config = dict(
    d_model=512,
    n_head=8,
    positions='learned',
    qk_norm=False,
    optimizer='adamw',
    beta2=0.95,
    weight_decay=0.16,
    warmup_steps=259,
    final_lr_fraction=0.0,
    seq_len=2048,
    train_tokens=500600000,
)
Each number is 128 + 32 x the weight over the matrix's rms, rounded and kept within 0 to 255. Layers, rows and columns count from 0.

# layer 6 MLP down (transposed), 2048x512, rms 0.0454, rows 1910-1934, columns 448-511
[[108 129 159 128  95  93 191  98 136 143 170 137 140 150  93 210 163  98 107 132 157 114 105  66 179 153 109 164 188  98  96 117 142 153 101  84 167 144 162 131 139 106 152  79 173 132 146  88 148  74 130 163 147 159 121  74  90 134 134 146 126 109 138  81]
 [142 100  95 138 119 161  46 127 149 127 122 136 143  90 119 163 162  79 147 115 176 131 106  86 125 170  92 107  88  99  98 140 144 160 110 166 162  80  83 130  42 148 139 122 142 117  88 133 166 119 158  90 161 180 130 108  87  98 140  71 132 154 157 162]
 [126 108 112 168 116 111  35 139  93 105 136 108 124 114 140  99 113 162 113 131 129 101 154 148 102 148  87 189 147 164 155 128  97 120  97 115  94 161 111 162 148  88 135 187 138 109 146  84 142  93 140  98 140 162 135 153 156 140 133 110 103 134  78 165]
 [120 139 160 176  93  99 105 122 195 142 101 123 124 123 123 127 136 127 128  74 132 147  87 123  73 160  84 158  50 141 117 155  70 167 141 131 156 170  77  89 107  94 182 142 130 124 123 106 113 110 157 126 159  78 118 168 123 152  83 196  97 134 158  63]
 [132 104 147  79 139 115 115 157 115 147  98 136 131 194 108 131 148 129 184 130  90 165 121  85 179 116 116 102 141 144 145 101 155 111 148 126 110 133 121 122 111 130 141 178 122 121 139 111 135  98 124 116 124  87 104 125 118 116 159  68 105 116 157 130]
 [118  76 185 116 145 110 142 113  93 137 124 139 106 147 109 119  93 125 105  88 102 147 174 117 103 105 148  95  95 119 110 112 169  88  95  96 139  84 118 130 143 129 103 159 161 111 160 141 109 148 122 100 138  80 101 139 139  63 104 126 116 135 156 153]
 [156 160 149 114 155 109 202  69 126  56 157 157  55 118 121 111 143  74 122 107 124 172 125 105 160 157  98 133 132 116 160  69 146 115 130  89 141 121  91 114 198 122 108 116 115 190 154 133  98  56 110 116 128 194 196 134 101  62  71  99  72 113 179 171]
 [101  77 170  98 108 144 158 185  96  51  95 170 134 118  59 120 100 104  62  82 141  91 140 146  83 149 164  96 128 162 139 132 102  62 160  71 154 107 143 124 184 122  84  39  65 145 168 108 116 136  94 113 147 151 146 125 111 151 144 167 141 131 125  97]
 [121 115 114 183  76 106 114  58 161  67 134 162  82 151 108  94 149 109 125 134 142  82 129  89 174 140 167 175 162 106  96 149 180 162  83 160 103  74 170 127 139 100 123 149 154 147 128 150 132 150 132 112 161 107 137  91 144 139 131  86 171  69 134 145]
 [104 142 126  83 130 238 137  87 143 172  78 170 102  94 124 106 127 106 126 133  91  92 142 145 126 152 199  89 154 152 122 146 149  92 134  79  65 127 181  85 178 155 107  94 132  96 163 139  72 136 122 110 165 166 119 105 120 127 151  88 139 171  96  74]
 [132 142 106 109 152 154 124 160  82 147 138 131 125 141 169 186 125 161 151 196 119 105 101 132 139 143 145 147 170  73 129 131 147 206 154 143  85 130  85  89   0 104 125 144 147 102 137 134 129 114 111 111 143 148 171 164 158 108 112 143  93  91 153 128]
 [146 173 111 129 117 141  85 161 140 156 174  81  91  79 145 127 162 139  83 149 170 102  86 110 157 128 111 115 152 165 109  95 134 144 105  62 105 121 102 177 166 115 138 140 159 160 100 125 115 124  90 198 176 120 146 163 122 179 104 147 146  52 125  99]
 [164  73 147 113 123 110 140 146 121  74 171 149 110  89 142 120 154 167 111 176 124 157 122 116 114 127 128 156 222 151 121 113 120 112 190 102 133  77 144 120  78 162  94  79 114 183 114 132 128 142  99 105 147 118 152 140 129 135  50 171 148  61  69 119]
 [148 177 106 106 182  93 119 166  57  78  97 178  91 172 149 151 117 101 128 176 100 105 188 147  71 141 128 182 172 143 181 147 129 121 121  96 120 123 178 116 198 190  84 100  27  49  74 167 130 161 120 103  94 117 102  84 160 133 147 119 146  96  79 134]
 [123 130 174 126 115 132 173 187 143  90  60 124 103 113 109  99 123 113 170 187 122 155 123 106 144  99  57 145 124 159 118  97 150 169 100  75  46 170 162 116  35 168 110 111 123 104  97  79 127 177  83 113 138 169 171 110  92  55 140 128 119 162 157 118]
 [111 126 120 151 117  66  82 126 159 168 179 119  85 194 149  98 101 138 136 168 141 214  49 172  96  75 100 155 216 155  29  52 155 176 148 135 144 113  91  74 130 143 124 104 172 164 117 129 126  59 150  89 141 152 132 134 118 181 145 139  79 164 126 158]
 [191  83  58 113 132 166 183 130  79 128 115 142  90 158 121 100 121 122  65 195 129 137 147  86 163  81 147 115 255 153 124 136 114 121 100 123 153 134 150  62 151 171  87  79  95 140  99  74  97 132 160 135 128 181 120 128 186  75 124 161 135 177 146  94]
 [112 103 144 156 105 136 142 120 143  91  97 134 110  82 140 136 140 186  97 121 122 146 137 167 101 129  53 141 148 158 124 131 117 107 121  80 110 135 164 169  19 103 120 144  84 132 163 131 149 148 129 159 158 104 124 167  77 150 170 143 161  36 203 133]
 [117 122 154 127 139 125 158 166  94 101 102 124 111 151 117 116 109 127 160 123 132 158 102 104  85 126  92 128  70 101 105 115 110 145 144 129 126  44 165  86  55 109  74 172 185 160 168 109 171 105 123 105 136 151 137 136 112 107 161 176 148 105 130 137]
 [149 139 146 154 161 119  97 130 140 159 126 129 125 105 129 104 130 118 122 134 113 163  97 110 125 144 158 113 178 111 152 147 129 116 163 119 137 143 100 138 187 131 110 100 166 129 120 105 131  99 125 148 150 127 124 132 128  78 159 128 130 126 134 125]
 [144  94 113 126 159 120 121 104 114  94  94  84 184  93 176 133 159  99 137 132 165 183 120  79 125  94 143  80 149  90 177  97 156 151 116  95 123 111  75 118  37 101 147 176 143 162 113 150 133  65 181  84 162 223 101 118  83 165 151 131 134 159  68  81]
 [142 155  86  79  80  92 101 151 149 107  95 104 133  82 119 138 120 128  81  78 162 134 163 117 142 169 157 100 180 118 122 139 131 197 217 222  94 134 135 103 129 123  86 134 104 154 202 153 105 150 121 104  32 138 156 106  89 160 163 117 166 132 157 110]
 [113  18 112 116 151 101 180 145  60 102 106  82 154 160 110 143 140 112 105 137  87 131 138  98 160 144 117  72  89  86 144 103 135 168 151 171 183  70 117 104 155 111  78 135  84 156  98 158 129  92 121  67 103 176 129  68 129  99 102 119 140  85  87 120]
 [ 83 118 134 114 124  88 145 199 172 124 159 112 105 122 163 115 150  99 107  41 129 215 108 143 104 134 123  72  67 154 188 144  73 145 216 104 131 148 134  77 153 127 107 150  82 100 119 126 175 141 155 142 103  87 208 167 128 118 141 130 135 126 179 111]
 [146 160 148 171 150 116 139 132  93 163 166 155 104 135 161 159 144 120 120  90 171 146 112 123 131 144 109 156 128 102  97 125 141 113 151 121  93  90 109 129  45 127 124  94 133 115 119 135 167  50  95 110 169 150 147 138  84 118 125 146 123 134  91 131]]
# layer 6 MLP up, 2048x512, rms 0.0482, rows 1911-1934, columns 448-511
[[158 117  58 125 144 142 126 151  70 158 137 150 111 143  91  90 160 105 105  73 160 134 118 167  94 199  90 138 131 174 104  80 125 150 113 107 117 126 158 111  88 187 129 144 160 173 129 146 161  99 123 140 142 111 152 148 213 183 108 107 120 133 119 109]
 [130  78 188  91 181 133 102 138 112 166  55 115 173 127 183 103 153  74  94  93 179 147 100 186 148 116 194 160 151 132 100 189 152 132 152 143  95 123 133 147 121 122 105 148 115 150 103 104 132 101 113  63 165 104  98 126 116 113 157  92 119 186 125 137]
 [ 99 159 192 113 153 141 136 169 150 125 143 167 135 132 132 111 107 132  93 151  86 149  99 129 177 119 152 125  83 161 119 102 141 168 103 129  97 131  79 152 105 138 127 161  63 146 215  81 139 111 141 151 169 115 195 126 113 151 190 136 140  91 128 151]
 [124 156 162 165 115 137 138 121 123  95 180  96 162 106 157  99  91 163  91 129 160 168 112 157 113 118 155 153 119 132 138 142 142  91 128 170 160  99 144 162 159 133 123 128 115 120 158 105 111 126 143 107 126 144 131 125 129 145  99 160  71 106 126 115]
 [151 150 107 127 177 144 175 140 134 193 102 146 102 171 152 114 138 113 134 153 150 130 138 110 125 220 151 124 117 136 139 117  85 131 119 155  81 116 143  96 138 123 128  83 110 121 117 151 207 104 130 118 109 130 123 134 115 162 159 136 140 150 118 122]
 [140 140 181 140  85  99 116 145 149 117 124 122 165 119 131 183 136 193  89 146 120 142 124 101  99 162 170 128  96 109 207 152 156  34 111 116 176 122 211 138 159 167 105 137 148 116 106  59  58 165 142 132 127 149  78 174 141 200 144 124 116 120 119 130]
 [115 176 110 127 123 133 117  59 170 172 187 141 128 159 101 111  90 116  84  58  74 146  91 109 138 119 165  92 119 140 143 117 158 166 150 142  72 193 145 113 189 158 187 143 147 133 144  76 152 136  94 145 150 136 119 102 118 116 127 134  99 128 153  92]
 [112 104 126  77 114 115 106 143 126 172 136 114 145 150 100  96 136 145 131 108 115 176 133 140 172  48  72  68 127 165 126 106 122 131 137 145 118 108 110  58 141 121 129 123 148 136 174 110 126 109 125 123 120 114 130 126  90 163 128 128 104 122 188 107]
 [110  96 140 143 128 188 171 157 208 143 199 178 127 160 150 171 131 117 130 120 112 131 131 118  92 160 168 164 121 109 134 102 133 113 149 155 114 114 141 134 190 117  80 105 176 201  93  81 116 152 104 160 154 123 139 116  54 106 148 145 120 131 230 184]
 [120 130 140 171 110  96 136 101 140 137  88 129 145  88 121 150 113 179  78 102 151 138 111 170 135 102 103 120 117 124 138  65 164 109 132 196 207 142 156 186 120 165  86 138 112 151 178 140  84 126 206  84  84 122  56 122  95 166 115  88  49 108 113  90]
 [114 142 145 137  85  77 145 206  99 109 106 102 172 109 139 181 182 117 139  79  85 161 103 107  75 146 130 104 124  95 145 135 112 117 123 157 125 140  81 131 129 148  82 107 158 141 117 109 121 102  85 130 126 135 119 170  92 133 160 149 125  61 150  95]
 [124 133 160 125 149 125 167  97 144 108  99 131 132 132 101 174 126 119 100  96 131 187 144 132 145 168 121 106 134 104 126 129  82  92  72  99 163 185 128 125 134 167 110  76 108 129 162  94  78  79 116 161 141 146 128 186 103  92 138 131 135 117 142  61]
 [112  71 190 139 163 127 162 146 173 106 159  51 190 145  76 145 107 138 125  82 191 201 157 132 131 102 115  36  95  68 119 150 124 113 169  78 153  90 190 118 144 117 103 145  43 155 164 183  84 169 193 103 138  90 139  97 110  65 161 165 143 127 150 137]
 [159 139 148 124  88 105 167 208 129 143  56 113 123 156  90 119 192 103 114 110 129 207 127  52 118 129 153 164  97 160 220 185  89 134  70 126  92 133 127  94 117 177 120 169 162 136 130 124 106 143 135 146 131 134 144 191  89 156 128  84 161  85 189 180]
 [123 146 137 144  78 148 136 104 144 105 106 188  91 138 112 196 106 130 126 121 120 155 168  90  79 228 126  91 146 148 117 148 116 153 141 157 154 133 106 105 159 129 148 129  92 125 150  83 108 126  90 187 149 154 161 132 126  88 148 162 160 144 184  96]
 [128  84 131 121 125 139 186  86 111 105  65 156 127 112 102 199 191  88 160  77 118 176 111 160 136  99 151 153 150 121 157  98 107 124 114 164 160 169 144 151 132 121  89  59 126 199 168 107 182 155 115 236 107 169 115 136 158 136 139 180 130 104 120  48]
 [151 179 137 162 148 163 135 152 118 110 119 137 153 128  65 183 146 151  82 113  97 163 102 120 119 106 138 164  91 121 189 153 109 141 137 128 155 139 191  83 127  86  85 109 105 157 138 138 105 144 126 113  88 128 134 184  82 122 142 112  87 160 110 105]
 [145 151 161 146  91  76 123 129 156 167 153 122 163 196  79 144 168 123  83  80 163 123 123 103 148 143 154 156 117 110 178 130 105 111 119 136 115 106 158 113 163 109 159  78 114 106 117 111 159 123 146 113 109 133 102 176 158  86 127 140  85 122 113 141]
 [ 74 130 129 147 130 165 118 156 140 120 110 111 146 129 138 101 157  95 105 110 115  90 123 144 141 129 103 150 134 143 149 116 117 106  82 125 123 124 101  77 144 113 103 162 134 148 140 129 152  83 171 129 152 122 127 133 115 177 126 173 131  97 135 119]
 [157 101 162 145 125 114  83 112 123 113  62  88 158 119 100 153 145 149 140 184 109 131 138 139 128 140 131  98 110 154 156 162 133 152 125 112 145 157  72 150 136 203  82 142 156 133 162 154 123 186 130 165  91  91 115  94 136 172 163 127 128 128 190 106]
 [102 163 187 128 120 120  98 106 250  92 182 185  99 123 152 129 134 108 148 103 108 150 180 122 131 175 214  78 125 143 152  87 129 101  67  17 121 114 123 127 180 124 129  88 117 166 130 142 132 145 151  96 198 160 142 103 123  94 158 139 139  91 138 125]
 [160 161 109 137  97 107 135 206 136 169 123 176 153 127 147 143 146  78  51 146  80 158 190 118 158 161 132 149  64  83 106 156 152 100 111  99 132 136 152 109 145 111 113 201 170 151 118  75 123 133 192 175 204 120 123 150 124 107 131 132 173 164 117 148]
 [171 112 108 153 120 116 120 102 147 124 111 122 130 106 116 152 133 131  94 131 124 120 124 146 116  75 147 168 105  91 158 108 151 120 143 166 127 142 173 124 173 110 146 172 152  75 124 107 178 163 184 150 123 135 101 129 107  99 128 106 146 124 104  93]
 [137 151 141 143 147 156 102 120 133 103 154  97 166 143 106 130 146  78  54 100 143 151 139  94 100 158 140  92 136 121 152 166 131 107 111 170 155 146 132 120 130 184 152  71  77  96 132 128 107 135 134 137 139 154 137 141 160 109 178 120 106 191 157 118]]